From a checkpoint of a small transformer trained on Wikipedia.
Size: MLP 1024 SwiGLU, 36.4M parameters.
Architecture: RMSNorm before each block, rotary positions, no biases in attention or MLP, untied embeddings, normalized queries and keys.
Training: a variant of SOAP for these matrices, 4377 steps.
Each number is 128 + 24 x the weight over its row's rms, rounded and kept within 0 to 255. Layers, rows and columns count from 0. Numbers have three digits each. The size before them is the row's rms in percent of the matrix's.

# gate: layer 4 MLP gate, 1024x384, rms 0.288, rows 531-547, columns 256-383
# up: layer 4 MLP up, 1024x384, rms 0.285, rows 531-546, columns 256-383
# down: layer 4 MLP down (transposed), 1024x384, rms 0.262, rows 531-546, columns 256-383
gate531 100:112130093173108169155150122112135091124120124112143118182122100108123111130116126153089133118088151140105132084126130097132144150146114122092133124115105134119103099126162120142076092107115110133177117174140135160124073119143113123103104115097130131130150178116106105087144122154148144150079096150108164111146143152124131113178091152108163164137143106080096095118129114099135084131115
up531 106:175117110068140132096106127089111124177121124128127118107121104115155125121144109104103101130133106145114136112129138140157126119157169165101154123124067150153130103114132104123147107107136145140166100099122118114105101115089129131136107129108124134118128104120165181098175132117125127097152135134157092125126134127106117107177122142145144101152135126112126103145124105116109114120149
down531 103:141132139110137161113147087111143144140122078137118127189119116106125142133113127054105107146168128105141123190103066110148137114165150162099122113114111142149117140114134126116074122113131139129112093138173131117125155090153185117122099091105122100140170096123092089106099147143161120136118128155124156150123113164089110116120127119115119114146095149137140129132137105159093154126163
gate532 087:125143091165139132145128100190106103145101121126077153141084126104128164123101141144119111154146139134137140134141103122129118141139134132126077139180165154123122103162163143138140096170110157116151086190122117107132124106136111137126088140132138120137129124160128123181090117153115105107164184124089108118145111077149088119121119079123144157134117105097118146093143120114118085109144
up532 093:070141101124075123128137095141104121105108104131113160123131111136111159116137070133133134166129127142141110102111129085147145134140113125133126123116100137130137096141112123143151155152125118141142127137123128181128124123095140123115109110120169129136075134126135143154119160139103150104111131115121132117149154150152130170131137096129148131068144131113181139070117100121124081124161
down532 092:146164123151117132131121150129114152160095129179118146117114147132137125135127125161084148097146120152098128153096134094164091141112131149165182107107122168132145130121128114115141118097122095134131125111160103133124101156112174141129087112126093113118121083126165146116118152141166095130117128117141150131123099118135120114126148101100107152142106165147127211078140114155161111138120
gate533 101:135105138131138147144136111141122130141146125149116128087134141132130121138148128149112148149094142093102114109179110123125138130166133138078104171097135166106125116147137185113168175107123103163149131137147167128170128154118135090143138107090144100104138138135114108140119141196105144154149091119115138122150148123105131174152141158109119124122148118076126146139137124135155100119132
up533 100:086125140132108101130128094145111144130134124136140189092137144108170113105132159149101074138175140111114106093063095122125140101103151167147151097136137131164120121138108190117149159138094118100148132140133157137115118172134130077148136137103115117131156122136138156154139087147151145103138168115108150103117119124153094164123101126130124110134134144151089150122097150122142135190152
down533 101:141094099126114137128132111141137126173099142144137123125110119097113127140102146128133128092148138157135129133116135114117144133154108117087147115167100146132154127106113099138100138127115116129104086130155135163108124126110089128119129126083140183145169178168110092127162141111139156121135113143107147146160128120144119095169162143116112184147177118132111121114173105099109149198137
gate534 092:113141149138090140122097089132153158131130141158158106113131138119150166116157109092125108114139105148149139122101124061138118150094112133109151126101103145159123131131130117146075120110109134161120158128093156122147125077104105121124152147062153144150083098106144143132133113101128136148135149130138115097136144085125155144132126146149145088151143164123084126170129101152151099091170
up534 097:087106053140135120128075123155095148144139206115091123096127151106074126155141115134143138112140130146107129153124101099149150127138085116089127095165120184147131159167108131122132148133119160150147149124127107126081148125128138099118135143093142133123111121106136113128083187135111142145162114148130109123115084119134104099167183153121128099137151126117112154195145092154126151092161
down534 096:125110116134123076109178132094125147112093114169128117151133088151151108114133154153136138107080145111160097113113118092094144110153112137072130161147129130093120123130129124104123152117147157174123105140135137129122099137122132171143111122137128149156149140113096124149138154165170127126096093142154147161150101135144148114110100079113123123132132133154102091106128148144167118144103
gate535 103:122124127119133111116112161138109092099147142109127123126116114154157161072135122126132114152153107117142119083101133164178130146169131113095190159142141155143143081143151130123140153157155122114132148114129170108163159136141094127137134133125144147090144142097121131096137120145129113161137147125125135129182092112148152157142143153107156147158106166107141085171158129146152122101104
up535 106:118134110153141161114123154144123116132090116128125144122131154120127148074137150096124158110119144154110136191159137141138127118150103088078143096176102117119126158109100107147066116117097135176125158139104090134076120105087120118112097091099139110096109131118125142168113127097154132120142140152164125148106148169108098152131132150155100132141110134088157162142130096117153121108117
down535 100:083130145108118164140091136083107124129132119163114088115140099118142105116129166148137129146108132116125128112121123158093134131120135123152184081086169134132108102140149108085097148132167125115128108116123089129121151126119129083139154114138115146108155157135101121145118114128092157129139137130082144119073168087117112164149101127179136123145151119148104137139106085104132174151113
gate536 088:143086121160114088091144169082168142127111133105165127129111089128148118109102099095166120138085105112094114111153126154140160162152120163130130133142109136155135115116129150136125099146102117109118140098134098126184079098137148102142129117143118129139099128149088150126116134111143106093135128159088170142140132109105123095130096139076205147122140118096133132123161106150108143126112
up536 092:100112123149118120160161084131155121127137107152130114134080144172143099085124117151165098132111138147122134184088120157116104108161154100074099096121144127105148117134123114147120123122171123111110140119131132126124119094135137166118148139180145148126153124098133113180127132162104074134075151099118133150145105107155121128126140117114113149106085112154080126185141115140172142126177
down536 092:114157124135153145165145082125139119140132117086075117115163115112164116152133135093138156139151142097099102128103105134156138135117135113139104152128156117128137102151134121133164098139103094145133095093103126148111133110107127091123155148121134125125105129146135120107130118145119129073135156130168106150131161129146094129128155156155143158111101116122099114154115122074086142172146
gate537 099:187109133127131159104067127153078096145126167146155141088146137135151147122126144101136139175105170100109124112100133120136144115144103132140104116130117125140124116102148132118127123138147134101093128130134132131129132081150108094112106145132133143159117147152131133129157124084181102100130167119184113125154104127151131141108119122134159197092099095115123105113127117120121138196152
up537 094:121123129139157137141110130134105120152137151128163121158118125103162117119144129134146147122146140119117133105098088086089122146137134125142130111160101166152146170106139175152095113145107098134103110148141137136120134141134071121122113124114119136173171102160124115152119160136125159138138148127109154160158147146142121145073143160155094113125116130102120142154148120140128153127122
down537 094:139148130147145115107125124116120151108141133130163140121142109088150151120113143116121139163139127142143146124142137126143159143106103063081161124110167145127126131120133105110137160124124096085123086119154127101086177150116139139181138138141141154135147135140163114092117114142136134127107117153105109127116123129121168100133117202128143135118150163147141135113116119140105191142143
gate538 101:132158106160116137134112128116094115134077086154137081109112098114127159120098175126109164116120144131104106122133120131144150115146140143146107119105165124088160139148206124107127110147138129125105114135134088100085108143098133100171180171096100082116139135126150194119154154144104162102128139118092138124100097095112180132168145080173120108093137112139113149177134138173076132153132
up538 099:155186115121109154092115106135147158164129121103152129148130145178145152110099112108124182101116121136110150134139151135126143138109116132129135101139123124130141184167087156121125120109138167127179134153133143155102129181141162125093133143132056130087093139108142112104115158136138141160130145133141171143144106184106124130129181097104137117148097152152085121103129136085123154167107
down538 099:116125149137151129118105101102148124155132104171113130174126139109119094132107146146085065081154118116146149143112121113156131141109141142174130148129152097138157126124109103096118144169127070116121184134133166107178132141118145138155145158165176125093142100102149118110132125134120172148118115127100136136122140109158100096082122105143137151126158135127140139131144142146097087137119
gate539 088:091092136154092153154149117137153154083142109105115134156117131118142155109094087126110084136125108107140134129199107098128116092115177082132125106074147131121050163118189111139134133171130128132156125095132144105169135116108177123083160121143124098152159086107152126144078108141125103143150170142104172096147122111102132087108157164121085086117170109134129161129120132154132124137108
up539 090:106142112111127119148133146141107130120130128101165130137132129154107101136132138129126118138115110119165152149120105122082091131158127109129074111120153157140126152116126061153121132108135115145107112116152069117158105134118094055148159142167126132123095102130094154121120102082158154122116158148094162123169124118131168129118071162113134154121104140128149101163136095126144136121123
down539 093:112082137135115146115137137116103127121123140132163118140116126117114121141117126128082145123149104126163095143139116077133118095122144116103163132126109158081134148112156108109134140096165144145146136082140086124080135119128130144140123176105115103148160159137133136110131140162131107140087147132131170181132073147101157126128095160116104083116141110111123142094100168144153131138122
gate540 100:139088170123086124117143128179137114157133132148102136158143126109182133089152133183089081109089146146083125094155144103116130111100117123090070107106122112081108132132119139130146143106135117125124148131147161126136145119123172184143121110141103120169127144113133139095089095090156142100086137091108153105092168109098144127105118137123137130081099122117186139110157123138126135166138
up540 103:120136166149131126137081162144096102129104132130078124146145168129098158124174143104118133090173126112129130168145119138159104094122168145148111165078116160156150152098113120114189142132138115111144095091122137116126169119154127129121140094124112129185196159083106117091139102132143099127177116146115108144128097147149116115144135107153194179161169130134167162097142137125104118113124
down540 103:110158103142148126127091133114108146126112147126146123146093077139104141166101162150116141131163124136121088144124148180124173109137166109153113103138128178114157141124150095117139127112106208141112121129104127143132097148105102112154104149143134128122151123134147089125145126119104108110093108184122150079126091098105150117125158142095124106137154149138126127134165157135124157089155
gate541 098:153146164188197125117092118143114143119131158193151122119115131143116077107153145128086168089098128123128158134167123109114081141135133148144115097123139120145127154096128139125142166147154111110124131133121110164133105165106114124124107120151129102157144122115140121108101125130164123156066113114104120118142123112136132137152073139124125105146139148130117123127122143153129160164094
up541 100:159155100138123161153116115095097077094136122093156120111091090136114127118126125134122116143121086157139110129175087158151122149123137143117156179084125130121190105095113095140116144106149150111122105119120137128126134127089128156139126151183131085145086089126156122131150105115095139134123107149170092112145121123155125139127111140145118162125152112151147186122142064149126116154142
down541 101:136142118175162119147151156122061167081126097120126124106137136159142125125134108115100111117129158174120151139107084125136149170133143134118101118077119149125147090138165135114104190091160131121138104133095105123133092119110123137145133165144101131146104067114114113122167147124084122122118166089146138076161143104122100144132083133123135125156126138135152153118111133176119131150128
gate542 081:174134099142151141115109135127103107132103159179117135104133138141114141148136176136120160098131133072158120137130111148133127133188161071106170170140119129129157170119100147115096174135142119166104119097128123168135111136126150142126135157122102138144115146148129148123121131158142104152142121124097105130103157122099105124126110133118120111083090146140116145107175148149092099146134
up542 087:124124139119141137136164147124179176158114109092099119105140144116138089139169129114173126144158173092153125136162084136119131129103126121122141115104128092130164168148124080150127144161131117108115123120128129147111134119133149132064193145162155178102119099112143110114117092146123116163117137142117125145122142130130119156145154122104148119139133130126178128156164143132164056091116
down542 090:125149153097124112103156097137107113145116133140119135163169127139103139133118094114124122116181092108160120130138117131104119090147132149155077107149176094110088138160164167108149091130143126166104123143129122136120109146123072131147133132080114121167092080139115126177118152174070167105109099154146109147147162139128189153128128154158127108136063169107160092124121149100095167126117
gate543 096:174171152166180134121140178144128155121123123143120135161149149119113162088164055072090146129122094118073092171125119095093142098186129111145097077155097114129118166150130150114131154154142106144143125136124100133108135143172126127136137179096149115123162161135105111125128121133074141114111126127098117107132165099105066155132125145042150125162132114137120142176169120108112108110125
up543 097:130116176141132142088144122126155119143123135144158142130096115119113099182126126158106125155102137154109103162141119109141103156137114133133159154093155149115095130139161163127108165131118100125139142111113138150144130140125091078153088098111129121115090091163104136155071115123111109126103144153177168130156103122145146170136149113115134175167110134120107137107118146158167135128148
down543 097:098120145113098122129106072107133104135083119117145147158114119143136108143097126180123104134133129149118168111136117162154106119131119138111162169147149142120101102126141121127112141117133149163094121142148152128166143150111158120115100087156130164135143147081102121120165110141155134139102120135158082150133115128088140139151131135118081143160156116142143108094144101140118157161120
gate544 097:127134122131084159122088117086149117147146132112129119095060093128098151149129157124092096132134124157138097089145113139110136114144162117129114150132118134085127173154109152087115142122114099161174124117109097131118120131124133112127123174148116116109119139126146117085149124106144094137136146105139147116141127119109038138095090090139116122099084145146108134168111076138133104100137
up544 094:109124131130096145118097145085110155126093136121111134143131118112139131174145139158136081084162164113169111126146159136101128113099119140149163121134129148124120114131154160157104122092160119135118157176148138155144104118128098104093169105130146137136106099135148103154151134144151115190112132135136167152091081145131127165094148127134100149118149145097146131120160173119124159140119
down544 098:134113147133137136126153114116110124109130105150108132139124152145134094140142101134103120083127143122091129141087157091125124124170130145112153119113148123124122098105151106134125125128130122128110124135136167146144114133125152140089119145115126134159122132121154089126172158133134101128084093149133099117116138112075151155162133140148136123157141124158186091058140164093095099129153
gate545 102:131090134135159141121123112114121135156183081143132089130151110091119076145086152110100147113129158122150126121151139101125155146105131136144157120128167139119110120168122067109101100104094104127131131136128121103128129147107126128090125099101142143091141101128103139122100086115127122144106119134120131069127096105110114153120117127106133116096104134116127122128164139125118157176094
up545 106:137124154121147166067141118155141125105145117134117134151150123154094141164162148146113129115109083146146109116143100083172107143195127124135127137105137152111113123104128142156078169090155127137123144126132125145149081116134151130091112113106185097116159119112113153152156136102169138145101084117143123119112191145117112146158103117112108071138133128108123117112105115108166153136064
down545 104:104118155131157147111179107140059127130097120130146127131135118105114129134131137115100112113131169102150163116143123153107113104139133116164105147105110133111111123131129104163101089122144136125142109102104144155119101158095180112149130193126138119114080150106139116130120130170122084169152116140164138133091101125161136107161102155138105176111137134128112109122100112119135129122107
gate546 098:135144138129142161129128173148101134103151100054073134122142116120110095148128088134125075109115093098154131095145106142141111151155105098111090117138125130118099109126117098148166145079109161078123153129087144108127138099150117135093155107109153142130156135096114127122128161145135112150145141109160115109091136144119158163165150132097164133125112117099130112138127118098125114129161
up546 101:117163118114169130072142101103115160117118096094129125115121101121163112102106168109130153152181112094132131154142132102158124120150156140124132131162159108111111119127069132169139166120142120138132139087146142117103141074136110106088088119111146117114113174162127129139152146173170112078119124091144080116180098159128131100173178143100109123127125138106123115153150162120102181145116
down546 108:113169135131139158113150159101122115147122169126101141143162132106105145143168115138106092115072134137091126116134138093121114141143121094138107124073133095142122106138142124071170125150137110127083091129123162114118150152112090150115148157120110131154147139117088110176130087134099160152125129096113185095107180117133109111138101146116122166114122141159107135146126124102126119106176
gate547 094:138136144143094113086126165068133127130163148144086108127136158147106100072150159171102125101135161133122109127097107109112087088110139094124140101166132094067146110148131094129118094138134159140139124136138147136103108122169105131146139102106126162133130095109118123118143152107130113140130080102100098155100068172093132135124109127114172137123116126144103163141131142097108114113116